Weights of a small transformer language model: 201M tokens.
Each number is 128 + 32 x the weight over its row's rms, rounded and kept within 0 to 255. Layers, rows and columns count from 0. The size above them is the row's rms in percent of the matrix's.

# layer 4 MLP gate, 832x320, rms 0.122, rows 459-543, columns 80-159
size [ 99 113 109 107 109 104 106 107  78 101 104 101 113 105  97  89  97 102  94 103  97 102 101  92 114  99 100 107  97 109  90  99 107 112 106 100 121 100 116  97  97 103 102 101  99 101 108 115 100  96  97 101 100  99 100 108 100 116 110  94 102  99  97  96  97  94 108 101  94  92 105  94 103  93 104  94  91  99 111 109  88  98 109  90  94]
[[126  73 114 129 159 150 140 167 113 153 130  76 127  89 136 107 109 114 134 163 149 171 138 110  37  91 106 111 124 126 129 147 104  96 160  96 151 168 164 104 141 149 178  96 122 140 185 140 121 139 110  93 174 153 120 109 120 182 107 160 113 129 146 133 139 186 140 108 135 111  91 156 139 109 115 150 115  95 137 160]
 [114  94 128 144 143 124  93 109 137 121 189  89 113 135 157  96 130  96 170  70 122 160 191 130  66 112 141 100 108 214 111 137 104  97 158 103 124 151 143 185 137 145 202 108 145 166 132 156 141  85 104 120 156 160 135 136  62 189 149 195 148 148  98 118 175  79 134 108 128  96  76 108 134  70 125 140 139 171 154 105]
 [132  68  87 164 133 152 105 137 171 179 117  77 123 143 121 172 116 132  98  82 158 126 116  99 170 115  67 125 118 169  64 146 137  57 129 116 149 104 106  96 121 127 147 206 132 132 138 123 122 143 141 104 136 137 127 142  93 147 143  84  94 140 130 128 130 127 116  91  99 109 169  92 129  86 114  81  88 140 122 192]
 [124  91 200 117  74  61 127 115 132  97 131 145 121 103 106 128 152 113 184 113 168 114 183  95 129 157 136 111 105 135 179 145 159 187 142  71 137 124  89 152 134 108 159 108 124 111 147 109 154  62 120 134 113 140 130 140 152 113  79 112  87 111  67 192 125 207 126  61 115 104 123 171 112 141 115 209  90 127 142 118]
 [119 132 133  74  90  92 150 155 145  90 124 160  97 128 135 126  87 114 105 168 140 146 170 132 119 123 105 214  51 201  89 117 163 163 112 198 140  68 127 110 144 131 147  97 123 174 149  98 135  85 181 135 127 158  83 148 138  57 110 104 144  90 150 136 127 118 165  87 112 162 138  65 116 206 169 138 116 135 166 178]
 [136 107 138 163 121  92 138 149 147 128 105  55 135 183 152 110  91 114 152 107 133  97 125 186 187 131 121  84  88 108 165 134 103  51 104  83 132  95 150  80  98 165 162 128 147 102  97 120  94 137 130 191 147 166 140 111 126 123 124 161 121 114 122 203 101 166 118 139 120  80 116 115 115 135 122  71 177 135  97 113]
 [149 109 128 178  70 102 110  74  90 135 149 159  95 171  95 150  97 113 134 128 104 144  95 126  69  81 156  81  64 147  16 125 118 147 113 126  93 138 164 161 137 115 199 145 121 128  99 156 117  95  90  90 112 148 138 111 146 139  83  89 112 179 136 204 171 174 142 147 168 151 135 107 137 132  69 161  95  92 148 148]
 [ 97 134  73 132 109 139 141 192 149 111 129 153 138 141 162 101 126 126 149 128 115 129 133 159 131 198 104 163 164 134  80 100 214 110 127 156 166  67 121 139 123 173 101 163 108  72 102 114 104 128  51  99 160 126 130 115 115 116 111 145 100 189  89 105 140 206 199  95 118 112  89 168 132  86 182  49 119 164 121 100]
 [128 102 131  87 126 118 172 131 127 144 154 104  63  58 153  86  92 136 144 184 111 171 103 130 142 116 207 129 105 112  78 118  99 140  93 141 113 107 162 103 113 138 129 102 102 147 126 142 149  88  87 151  82 188  84 196 155  99  76 135  98  99 163 149 149  80  72  75 123 172 166 149 205 104 161 146 151 121 156 129]
 [ 48 109  82 130 107  95  77 194 104 139 137 170 139  91 139  93 140 105 107 140 163 168 136  79 111  82  81 103 173 134  91 103  90 144 166 130 133 124 116 164 168 178 113 162 159 135 155  85 144 101 112 124 109 166 126 127 128 160  97 119 140 102 138 154 128 107 143 106 125  97 158 184  78 155 129  64 150  67 118 146]
 [123  32 148 182 102  85 157 163  65 156 172 126 136 164 135 194  79  69 145 142  97 119 130 147 175  96  57 136 146 108  97 133 172 139 165 133 116 136 148 164 133 123 195 148 152 175  90 122  97 198 100 139 161  98 133 134 151 117 117 175 135 115 110 125 153  69  77 137 124 150  71 137 145 121 171  94 175  33 116 159]
 [ 90 109 115  72 175  80 139 136 139 167 140  79 125  86 141 125 174 120 126 159  95 100  65 114  95  73  87 124 151 155 120  78  97 168 118  83  61  90 139 176  93  80  98 107  92  95 152 118 108 121 127 133  70 145 150 211 165 168 132  78  74 157 122 105 121  30 152  91 163 161 142 140  92 171  86 130 111 141 151 130]
 [140  82  75 128  96 160 155 104  90 113 137  89 140 134  80 193 131 163 184 142 138 105 116 147 127 143 144 131 125 150 173 157 196  83 123  84 157 120 166 147 135 131 141 139 157 139 132 149 121 129 139 122 174 143  73 196 134 135  75 103 226  98 132 218 138 130 124 135 148 184  94  73 150 130 108 192 128  73 125 129]
 [ 94 155 110 126 140 105 131 139  59  27 152 148  94 176 109 155  96 123 142 161 112 113 134 176 134 126 152  97  79 150 169 131 118 128  35 144 178 143 183 104 147 129 114 158 136 168 162  97 133  98  98 191 101 140 136 137 199 147 105 139 138 107 108 104  82 141 138  85  70 103 107 151 116  61 111 116 105 146 135 111]
 [176  79 152 141  96 112  88 133 142 135  87 111 132  86 204 157 120 128  92 133 188 104  86 104  91 120  80 151 136 149 122 170  86 116 112 135  83 132  89 134 160 130 151  94 127 142 151 158 119 159 102  92 179  56 159 147 123 116  90 165  87 117 141 100 100 126  81 122 123  98 154 149  99 180 128 161  78 178 103 150]
 [173 121 102 144 159 168  99 153 172  69 173 137  87 116 146 123 159 131 157 183 185 103  75 163 126 161 183 139  75 102 122 140 118 197 169  88 126 143 152 136 110 133 105 126 111 107 158  61 170 115 161  85 146  78 103 153 188 101 131 100 145 102 165  92 141 159 202 103 135 150  31 127  93 132 116 164 108  61 141 120]
 [100 115  73  86 127 114  63 121 108 159 135 102 114 137 152 119 151 131  91 121 130 116  88  76  92  66 134 142 130 107 141 116 143  95 133 101 129 101 139 121 112  89 135 188  87 113 154  81 146 120 159 141 136 140 145 201  60 149 116 116 157 130 112 140 165  85 131 117 125 101 120  99 184 148 130 185 139 134 180  89]
 [138 107 178 120  95  61 134 163 125  92 126 131 155  66  45 130 181 129 127 155 163 188  81 111 125 131 122  94  96 106  82  96 131 123 138 167 112 142 192 178  92 175 123 152 122 105 117 160  68  93  80 140 113  23 126 105 200 122  75 110  84 130 141 119 173  77 116 104 137  73 171 116 108 134 122 108 153 110 112 127]
 [130 154 126 131 158 102 128  89 152 175 133 147 124 137 157 155 146 119  95 120  78  91  29 172 113 128 157 113 156 184 216 126 150 155 151 108 187  33 118 150 168  98  61 144 137 128  42 122 173 107 161  68 140 128 147  97 111  98 118 146 148 146 136 126 173  89  82 134 104 108  70 190 140 145  89 151 135 158  97 143]
 [116  88  83 172 128 116 111 121 117 129 103  88 221 150  97 179 134 107 144 137 135  64 117 147 153  96 141 117 124 147 136 134  87 156 172 114 132 161 126 140 123 151 133 104 142 143 119 128 146  99  93 109 188 178 107 196 171  75 166 116 122  91 166 147 117 134 157  95 125 132 173 108 166 147  93 190 125 150 122 111]
 [117  95 145  99 111  94 111 148 175 170 164  79  55 122 102 155  77 142 117 169 171 127  85 111 175 116  56 127   0  94  97 104 137 124 133  29 150 157 149 130 124 151  88 139 135 119 176 137 157 147 124 150 118 130 158 164  96 112 120 126 100  91 117 121  74 176 171 127 164  69 159 115  95 159 104 106  83  95 134 135]
 [144 103 172  94 169 157 163 117  96 122 194 134 103 130 162 139 185  83  99 134  98 108 122  88  97 131 109 192  38 154 116 148 104 155  92 174 201 144  81 133 138 120 124 122 165 140 124  83  83 126 121 176  92 130  94  94 133  98  77 120 163 127 101 155 150 116 149 132 165 136 110  97 150 117 106 141 156 155 137 149]
 [106  97  94 113 149  89  80 164 136  52 145  87 153  92 137 137 120 147 177 138 127 116  72 134  94 107 178 148 135  82  91 138 141 154 111 153 121 124 118 168 194 154  92  81 157 139 118 134 109 133 121 144 137 165 102 127 126 128 122  76 149 118 129 197  83 131 136  91 165 106 158 109 125  97  91  92 115  94 117 134]
 [151 136 192 116 169 144 102 133 140 119 108  64  85 160 127 113 150  60 104 115 143 136 160 137 158  62 138 168  73 123 180 172 144 155 175 109 153 152 126 182 134 100 152 145 148 192  72 169 190 115 108  88 135  63 140 135 125 125 149 126 133 125 197 129 130 107 106 102 117 109 140 128  83 109 206 189 148 130 221 132]
 [104 181 124 134 123 103  86 129 140 121 107  90 156 161 159  76 212 105 151 111  92 205 153  96 188 125 165  90 107 156 104  86 137  67  90 129 133 117 155 151  95 103 130 106 156 139 108 116 118 176 140 121 210  91 139 108 135 110  91 135 149 117 161 165 122 104 111 117 119  90 102  69  75 153  96 171  98 157 152 122]
 [119 163  82 105 128 136 149 154 118 167 138  91  59 172 148  82 156 134  94 104 132 111 106 136  99 137  68 237 127  93 147 127 119 154 106 159 136 127 127 166  51  97 109 156 139 112 156 119 107 130  74 105 157 140  90 127  89  78 167 130 136 125 163  95 100 101 130 103 142 172  94 177 137 160 123  96 130 137 130 122]
 [124 175 116 122 137 193  85 145 130 163 124 115  90 132  88 131 134 142 134 106 102 119 107 107  90 128 140 114 157 103  65  69 147 117 107 153 155 100  88 182 201 108 114 135  88 101 116 105 106 117 157 155 125 199 123 109 136 131 106 115 135 120 177  42 131 135 134  82 191 140  65 115 125  72 131 114 114 155 108 132]
 [121 100 150  86 188 101  93 143 136 123 109  54 157 106  94 120 117 151 118  80 113 168 120 119 138 150  86 182  92 133  85 171 128 111  72 192 133  94 145 197 115  88 135 158  91  98 125 105 146  76 157 126 150 123  90  97 166 136 139 134 189 169 108 186 111  86  82 134 147 154 175 120  77 124 101 169 142  85 118 137]
 [125  74  95  90 172 125  76 145 149 129 134 114 139 118 112 143 134  80 170 144  97 166  60 154 148  94 148 162 150 152 146 127  92  88 148 142 140  89 196 147 106  91 188 115  96 111 171 161 129 127 158 156 145  85 118  87 124 139  98 113 132 125 133 133 166 196  84  93 125 112 168 127 106 127  67 130 110 179 191 107]
 [135 181 109  93  91 117 123  63 149 165 115 125 123 148 155 139  99 128  93 132 111 157 130 116 166  66 126 141 103 132 114  74 112 144 118 102 142 123 136  98 105 182 148 198 131  90  93  53 151 169 111 170 129 132 129 113 120 149 149  90 116 102 147 153 127 150  95 189  98 176 165 140 156 141 154 121 118  73  82  97]
 [136 185 110 154 122 159 168 107 136 142 137  87 153  82 135 118 102 124 141  92 157 102 120  97 142  95  87  90 110 102 145 145 113 127  86 164 152 142 150 131 119  84 197 109  97 166 125  96 137 169 105 157 151 156 127 177 102 156 133 122 143 109  88 132  77  85 100 129 123 121 132 133 139 158 120 169 151 158 134 137]
 [145 169 109  90 203 131 148  94 100 105 117  89 153 114 127 175 214  91 108 119 171 152 163 104 137 122 118 176  41  85 135 165 123 138  93 124 124 158  90 123 146 120  91  70 154  94 110 140  91 117 128 130 128 131 138 146 102 113  72 166  58 129  74 170 198 100 190 128 201 174 106 125 177  93 187 128 134 119 129 146]
 [145  95 108 170  95 112  78  71 129 139  78  90 109 134 134 144 129 126  97 150 156 134  92 225  90  77  91  46  99 105 143 178 120 111 113 138 115 114 111 124 141 140  76 164 159 183 138  72 158 127  71 142 154 106  84  99 133 158 130 143 154 152 166 124 160 105 125 147 165 129 139 144 138 137 121  92  90  67 124  93]
 [107 111 166 118 107 126  75 158 151 156 112 151 128 139 190 112 175 119 114 165  89  81 108 122 117 111 113  95 163 162 169 122  83 156 152  44 148 136 110 160 175  78 131 156  74 102  60 168 208 197 116 197 181  97 139 102 108 128 136 193 168 146 110  90  80 132 126 177 127 167 113 157 107 103 146 149 145 129 148 130]
 [137 112 141 109  95 149 109  90 177 104 109  80  48 149 108 109 185 110 151 148 117 135 122 177  98  89 157 105  93 159  39  60 106 139 116 162 118 117  50 140 125 123  47 106 109 154 139 117 120 117 160 134 169  85 187 110 117 121  95 134 131 107 101 157 148 151 147 166 108 159 149  88  88 125  70 132 146 110 114 122]
 [132 145 168 172 129 137  96 152 135 156 117 144  95 142 151 159 141 139 108 151 140 130 155 125 131 152  89 211 167 159 115 164 142  94 115 135 104 166 166 110  92 149 126 149 125 143 152 158 106 163 108 133 124 172 133 212 123  51 190 150  86 101 160  77 168 155  96 106 117 113 230 106 112 139 128  84 123  80 206 101]
 [135 153 138 164 172  98 159 124 141 166 172 138 110 112 170 112 179 163  80  97 177 113  92  90  89  94 105 127 148 142 152 100 158 155 154 123 143  78  97 110 123 126  84 155 102  77  51 132 140  88 114 120  84 193 113  93  86 134 130 145 144 117 198 110 117 151 116 137 143 106  70  86 139  76 101  36 112 133 131 158]
 [152 120 145 138 105 133 137 108  94 145 150 124 120  87 154 135 157  86 101 190 110 187 128 133  63 103 122 168 144 139 141  87  75  96 155 125 164 130 116 127 114 158  96 115 117 103 148 161 117 120 159 175 105 150 158  19 154 150  82 180 162 121 139  78 150 132 132  67 133  65 200 106 122  99 180 175 153 143 114  80]
 [165 145 103 124  35  95 121 153 154  79 168 137 127 163 158 188 145 162 132  88 156 138 129 142  93  77 125 166 101 128 108 102 137 127 112 136 111 151 134 155 110 154  83 115 140 111 116 202 153 214 144 168  89 116 169 112 136 162 138 157 158  65 105 178 115 118 170 143 159 161 159 113 109 122 103 100 167  96  95 148]
 [137 111 124 105 169  49  97 150 118 154 113 165 114 156 106 137 151 135  99 155 146 146 136 124  85 173 117 139  89 162  94 130 159 138 201 185 121  47 150 118 159 106 133 213 184  84  88  99 143 139 145 187 151 161 124 114 142 121  89  98 104 127 170 134  78 124  78 124 120 156 109 177 112 152 148  42 104 132  93 126]
 [134 190 116 161  80 128 128 172 180 179 189  85 144 168  58 110 137  82 198  90 120 130 117  62 143 126  76 147 159 101 152 128  91 188  98 128 114  78 170 131 104 149 174 125 184  99 155 122 105 143 127  79 105 160 133 112 100 161 165 113 164 164 112 140 170 109 137 104 139 125 137 147 154 109 126 137 142 119 133 164]
 [154 138 101 132 128  97 112 109 156  90  81 122 160 160 135 124  82 126 152 140 188 149 164  46  71 126 111 122 153 103 123 156 194 134 169 153 157 114  94 107 181 115 109 138 100 166 155 104 101 165 143  97  46  30 164 127  75  78 126 125 119 176 152  80 126  77 166 150 124 132 141 100 100 154 159  98 165  75 145 193]
 [ 88 145 144 144 155 134 156 149  85  67 158 152 107  95  90  88  81 161 187 189 175 143 133 108 128 131 136 151  84  95  92 144 165 112 125  91 102 102  97 101  34  89 163  79 135 115  93 134 109 145 125 138 122 146 172 132 141 169  72 119 128 112 111 123 156 104 163 106 113 139 147 186 126 185 154 149 135 138 146 125]
 [ 87 123 144 104 106  93 165 167 193 111 142 120 190 111 128 178 105 132 120 133  97 171  85  99 110 118 146 124 162  86 137  95  89 149  95 117 100 111 122 126 108  75  98  68 115 140 100 157 133  91 107 145 121 151  80 105 133  93 109 114 167 164 120 164 180 132 163 102 117  82 141 164  77 163 194  90 144 109 159 159]
 [168  78 170 104 134 104 116 161 147 151 125 103 114 163 124 122 119 161  75 171 172 107 110 104 151  86  67 156 127  79 164 148 106 134 121 102 179 151 148 138 138 167 128  82 110  74 162 113 111 135  78 127 173 130  98 134 111 173 197 169 105 148 136 150 108 150  96 124 105 154 119 122 118 157 160 128 134 141 214  90]
 [130 166 170 112 136 127  52 176 129 186 193  94 121 131 105 124 142 152 176 121  90 110 142 125 120  33 160 182 116 159  70 180 120 152 127 128 173 136 156 148 151 172 128 127 192 123  93 165  87 133 122 122 109 123 107 126 135 144 106 154 108 105 130 156 139 182 184 160  60 138 134 135 141 105 169 129 186 141 150 168]
 [125 153 151 122 197  96 115 123 155  95 160 178 121 188 129 143 149 180 132 110 109 144 170 126 148  97  65 112 127  99 118 154 164 177 174 126  91 171 140  96 158 120  99 134  83 123 139 154  88 157 139 163  55 172 120 126 135 105 192  65 116 203  85 100 118 187 101 160 133 125  93 113 148 100 119 171 122 121  95 160]
 [157  76 176 107 140  98  52 121 141 104  82 126  98  94 146  97 116 149  96 166 169 100  91 128 183  88 184 135  98 123 178 138 143 129 125  66 131 164 125 132  94 136 107  98 130 107 102 128 160 119 135  87 124 155 148 111 139 121 173 128 120  86  66 128 110 117 123 147 110 131 225 152 122 131  67 153 125 139 149 118]
 [ 79 119 144 151 133 112  95  92 105 142 188 121 108 174 132 147 150 120  95 108 159 151 167 149 124  97 125 207 159 161 133 146 149  42  73  76 124  46 152 126 118  97 102 128 169 128 104 192  98  94 123 116 127  98 116 163 117 119 128 115 124 142 128 106 121 144 154 130 117 120 101 145 156 139  99 117 137  53 160 167]
 [114 114  76 175 132 101 136  90 154  93 103  56  99 154 139 126 167  71 158 110  73 107 118 126 154 147  96 195  95  81 168  76 115 152 111 145 124 113 163 128  85 123 142 125 118 149 126  80 111 167  70 161  94  81 120 156 171 115 146 207  92  97  71  90 176  92 203  54 127 104 207 119 114  68 152  79 123 134 117 133]
 [159 169 106 157 190 154 116 141 143 148 141 138  49  45 117 106 180 128 144 147 137 130 131 142  73 138 120 152  68 152 205 177 112 145 111 103 113 117  89 133 134 123 120 174 108  91 126 155  64 119  40 140  84  90 135 135 100 114 147 211 133  69 144 173 137 178 128  90 133 119 124 120 162 102 106 137 197 146 129 100]
 [126  91  71 179 137 185 150  88 136  99 140  86 100 109 161 111 137  86  77 184 142 108 124 118 147 135 110 136  65 164  56 114 142 120 108 184  92 159 132 104 131 175 143 173 115 140  94  92 116 124 120 144  95 160 159 125 101  63 117 139 119 148 146 146 149 143 151 107 160 126 103 160 166 109 167 128  82  76 143 110]
 [136 139 147 123 101  80 106 101 161 128  83 118 122  83  94 133  98  69 143  85 149 149 146 145 119 150 175 113 111 160  84 129 164 182 142  98 166  97 142 157  74 123 183  63 117  60 150 148 105 165 157 144  57 160  76 121 108 184  52 160 164  95 104 127 134 189 167 100 183  94 148 162 140 127 133 104 152 116 149 120]
 [ 97 149 117 127 134 172 169 141 139 193 107  80 127 143 168 110 145 130 149 113 167 161 141 108 106 173  56 131  65 151 162 106 152 143 174 105 133 133 134 139 122  89 135  87 186 130 116  99 122 149 107 128 129 162 156  88 167 171 169  60 137 174  79 118  78 120  76 128 160  51 145  91 124  95 123 101 139 139 127 147]
 [113 104 154 111 148 157 156 129 119 105 103 132 124  98 112 107  99  96 123 162 100 119 126  95 131  98 134 100 151  86  76 108 176 126 160 145 163 154 202 140 146 123 139 133  87 129 155 132 103 163 154 132  79 101 120 158 109 109 122 158 122 117 139 163  86 139 116 102 149 157 143 164 117 140 171 198 143 148 179 214]
 [ 67 124 115 159 130 119  93  99 120 135 123 140  90 146  72  69 163 228 177 166 140 115 190 125  99  65  76 111 116 157 154  89 115 140 134 112 115  68 110 161 103  83 181 142 119 134 129 129  89 169 101 103 108 146 129 119 179  80 167 116 129 132 131 139 124 115 107 125 159 175 110 193 140 156 125  84 105 141 161 171]
 [105 144 113 145 112  81 133 144 117 161 152  95 141  52  97 137 107 105  57 143 105 147 122 122 149 127 127 168 135 153  28 150 159 122 120 124 132  90  75 123 130 149 166 120 156 144 145 196  95 154 114 109 162 131 118  80 134 168  86 145 174 101 150 158 135  89 163  76 121 133 148 112 172 130 193 126 149 136 112 152]
 [144 140 121 154 132 112 116 148 111  97 119 129  96  70 122 153 174 169 155 123  61 132 155 138 103 181 135 150 137  81 122 109  80 199 100 117 115 165 100 127 110 111 137 125 108 141 145 168 146 156 116 173 141  99 100 100  86  48  94 169 169  46 146 143 182 139 177 139 107 150 125  96 115  68 142 109 200 168 157 114]
 [162 154 142 110 173 108 138 140 171 111 141 125 105 122 130 129 177 181 169 137 148 150 169 127 155  91 129  73  59 121 178 164 102 134 161 146 143 119 163 113  99 102 148 180 155 167 104  99 132 100 181 133 134 131 144 124 105 119 133  80 118  88 186 137 138  90 107  97 151  83  97 117  93 128 140 126 129  98 153 124]
 [ 71  92  67 115  72 114 139 128 135 166 107 127 140 105 154 146 122 173 174  92 142 225 122 117 170 149 142 116  98 130 139  97 132  96 160 108 142 137 107 123 144  83 181 104 122 109 160  68 152 151 136 146 115 168 125 150 126  80 113  94 109 147 144 230 145 159 135  71  89  87 156 109 108  77 100 179 116 119  76 133]
 [ 73 161 148  87 147 144 158 147 110 168 127 125 143 135 123 102 176 146 205 194 112 144 111 164 185 167 131 177 155  53 164 139  88  83 131 132 170 165 126 127  86 158 162 144 147  78 167 124  80  98 152 130 141 117 123 120 120 106  91 176 127 118 101 108  77 158  88 177 122 168 182 165  75 167 169 110 136  93 141 152]
 [131 117  97 136 142 177  96 131 147 155 143 207 108 100 136 151 134 153 128 222 105  95 124 108  81 130 160 110  61 161 113  89 130  95 114 176 138  89 191 109 134 152  85  98 122  82 110 110 150 152  97 174 115 111 111 128 106  71  71 108  70 147  89 137 137  61 178 166 170 123 103 168 129 148 105  86 162  88  58 126]
 [ 92 206  33 128 118 117 115 124 146  93 172 118 144  85 154 114 155 129 147 170 117 141 158 133 125  43 154 130 113 157  99 166 128 143  91 138 132 149 111 164  90  93 169  69 167  65 102 160 189 160 155 156 128 147 128 175 111 159 136 102 161 118 135 136 120 106 101 154 110  88 153 188 106 151 143 127 148 132 124 166]
 [ 84  70 120  78 109 162 136 113 110  97 176 203  88 159 105 116 154 125 107 150 135 106  86 128 137 108 103  85 132 137 134 145 159 104 165 156  78  88 124 158  46 180 124 126  90 160 122 102 100 150 158  90 119 157  99 163 139 119 145 137 101 162 102 141 164 134 186 126 131 123 121 196 125 197 102 114  92 122 146 139]
 [184  72 146  60 186 115 163  73 137 105  84 214 143 118 167  97 131 144 152 180 145 162 168 119 139 118 132 146 165 113 188 162 117 159 120  80 121 158 109 162 132 139 195  78  45 146 142 118 103 122 161 152 151 112 125 157  70 167 136 116 135 101  63 137  74 186 170 176 106 116  69  71  95 122 118 149 117 131 110 136]
 [155 183 100  76 100 128 118  89 128 144  98 152  93 124 175 176 122 122 180  77 173 130 132 168 126 100  87 120 111 108 136 112 126  86  57 146 147  97 162 121 131 137 129  95 131 156  69 124 135 129 113 147  58 115 143 130 117 102  83  92 199 140 104  85  35 106  64 113 168 116 162 191 105 139 136  78 168 113 114  76]
 [114 148 118  84 125 135  80 105 134  65 183 163 155 110 146 151 145 115 123  88  86 107 166 172 156 101 120  90 134 134  84  66 126  98 144 166 157 186 161 131  95 111 171 110 122 132 134  98 130 142 101 190 140 147 134 154  53 100 107 106 148 116  52  79 122 121 168 174  50 147 135  77 159 142 168 107 115 131  78 165]
 [166 155 118  78 127 164 150 138 110 177  93 118  72 164 125 162 141 137 184 134 106 176 130 160  80 144  84 159  70 131  98 158 110 139 145 143  75 168 151 158 153  88 161 160 105 163 127 142 159 140 116 122 158 109 149  92 168 143  88 165 140 110 149  85 178 157 145 118 152 188 120 128 131 135 105 178 144 110 138 139]
 [133  71 139 129 156 107 153 102 161 178 160 153  61 170  96 109 137 112 103 131 106 145 113 138 127 161 164 110 195 133  35 112 142 138  36 116  80  69 141 174  82 116 165 162 189 129 120  75 128  90 126 138 145 150 206 138 112 144  90  97 173 141 146 113 129 105 111 120 104 149 132 111  95 157 109 126 131 125 169 129]
 [123  59 119 185 110 121 133 114 137  84 139 140 153  99 115 192 147  79 148 159 132  92 137 185 170 186 121 105 167 138 111 128 176  94 133 151  89 111 183 138  84  80  69  52 138 135 166 119 130  94 134 161 119 118 144 128 101 116 150 135 129 176 126  97 109 106 126 114 126 176 152 117 107 114 150 134 112 156 142 122]
 [148 136 133 114 121 137 163  10 117 156 147 152 106 125 150 142 149 128 137 101 149 178 142 117 102 143 112 122 118 137 138 114  99 157  91 142 188 173 134 105 109 148 118 171 130  93  72 177 195 203 186 134 163  87 114 127 128 127 118  97 104 141 141 131  68 162 169 166 129 133 146 172 105 133 122 131  76 129 120 106]
 [112  96 140 142 128 114 139 149 162 115 166 131  70  77 149  63 125 112 102 131 130  95  73 143 110 151 128 121  65  81 119  98 135 179 113 138 119 110 113 101 146 169 128 168 144  87 132 130 144 203 143 126 153 167 164 141 122  55 125 105  74 122 138  79 118  65 102  95 136  88  73 149 117 110  82 118 122 108  67 141]
 [174  99 132 159 169 148 101 138 162 118 148 106 133 151  98 117 195 123 179 147 105 106 114 125  87  90 137 161 162 127  96 170 126 108 162 176 173 154 104  45 113 109  79 161  83 133 148 164 122 153  90 163 130  96 131 134 141  88 143 133  87 130 128 144 120 127 164 116 138  59 121 148 126 171 178  99  95  98  49 143]
 [101  76  56 134 110  65 196 189 132 145 139 192  89 117 100  97 122  85  83 123  52 151  94 123 136 149  99 172 104  99 109 143 131 143  89 145 114  84 141 161 160 125  84  85 121 123 135 146  74 167  80 143 151 159  98 174  88 108 128 186 157 133 126 133 124 169 197 150 163  57 146 147 186 140 157 136 125 113 151 152]
 [119 142 119 113 118 113 182 128 115 107 137  48 135 159 139 151 165 117 144 173 103 149 120 152  97 133 107 149  97 109 119 116 108 138 128 139  45 125 113  70 135  67 154 116 117 162  62 111  76 182 186 116 159 172 115 162  79 110 108 122  90 120 108 120 124 114 167  86 128 127  87 134 141 122 125 178  93 122 147 131]
 [ 87 126  90 107 150  98  41  88 173  83 157 118  98 123 172 127  88 126 140 180 145 129 109 137 156 153 137 111  90 196 153 140  71  85 119 171 146 102 153 178 122 173 171  99  83 198 191  73 112 132 150  96 121 122 153 123 126 111  90 153 177 131 104 170 127 148  68 105  84 177 128 175 136  66 165 123  88 116  39 115]
 [122 188 103 144 131 174 137 123  91 141 151 119 110 187 114  80 171 172  73 103  75 139 130 115 134 137 184  80 146 116  91 161 158 104 133 125  80 153  76 125 120 141 107 104 100 107  86 135 130 159 111 145 132  58 105 117 182 106 124 175 133  69 108 157  87 136 137 124 138 147  77 100 118 103 111 107 222  74 102 134]
 [ 98 135 165 170  84 142 116 106 160 148 132  92 108  93 155 130 103 128 106 120  71 118  78 143 130 115 106 119  93 117 120  95 137 154 125  96 201 104 151 106 165 171  99 140 139 129  79 113 147 168  98 102  77 150 154 103 128 170 147 119 188 123 179 115 103 145  85  88 128 171  89  83  65 111  79  49 143  81 134 109]
 [ 75 127 142  76 124 173  94 124  97 201 158 121 101 133 154 134 114 125  70 131 202 116  94 133 170 148 128 116 127 162 164 141 108 213 129  89 111 167 159 151 128 160 131  98 110 130 121  96 113  90 108 207  93 155  95 106 159 100 129 140 146  92 113 135 130  86  58 210 112 175 104 164 157  93 144 103 129 103 100  66]
 [145  87 110 126 202 154 153  90 171 136 128 202  96 116 152 100 116 124  74 144  77 169 158 188 182  77 107 158  88 101 126  93 164  81 101 117 132 161 148 112 157  98 176 121 141 150  96 116 146 124 121 142 133 144 153 128 118 159 122 121 103  91 132 139 139 133 128 127 100 136  64  72  72  89 148 176 101 115 151 141]
 [123 118  77 140 137 158 137 115 108 117 166 156 137 125 160  64 128 135 109  85 148 130 131 130 155  85 144 111 144 122 139 114 152 108 139 116  95 108 141 126 156 155 132 125 137 173 159  91 141 135 155 190 137 114  86 161 113 157 142  74 155  82 134  77  82 112 111 139 157 106 120 116 112 134 134 181 162 157 117 165]
 [170 104  78 136 143 139  96  86  72 124 133 187  77 154 166 167 142 144 135 100 181  93  66 139 146 103 159 131  74 145 116 154 185 107  94 116 190 143 115 103 135 143 130 153 129 123 116 146 108 141  96 106  95 118  81  94 149 123 161 155  65  70 157 169 132 138  97 104  79  76  86 118 135 120 140 105 111  97 109 149]
 [160 131 113 158 151 104 129 104 136 127 117  97 140 118 101 125 191 129 114 122  78 123 188 151  98 167 155 189  57 141 116  82  32 112 149 123 119 127 119 147 148 112 163  95  87 168 129  90  89  98 170  94 114 141 163 115 124 140 113 140  90 134 168 178 106 121 166 144 142 148 179 130 168 120 130 138 136 160 105  82]
 [128 141 132 183 150  98 148 147 127  88  99 170 100 107 152  40 122 179 133  97 145 179 147 121  62 123 124 135 156 163 132 115 185 145 123 161  47 138 119  97 104  81  80 163 128 137  64 142 157 163 185 103  81 163 110 149 139 124 141  94 128 106 169 117 132 100  99 106 140 125  85  97 127 189 141 141 137 114 142 195]
 [ 58 135  76 174  62 114 135  64  42 151 122  86 153 123 158  98 136  99  88 158 168 188 164 138 124 150  91 133 171 160 140 147 151 174  89 120 152 107 113 104 150 125 154 102 148 227 150 148 121 142 112 100 113 116 165 113 187 107  79 173 132 170 152  99 103 106 164 143 135 126 118 124 116 149  95 114 156 134 143 158]]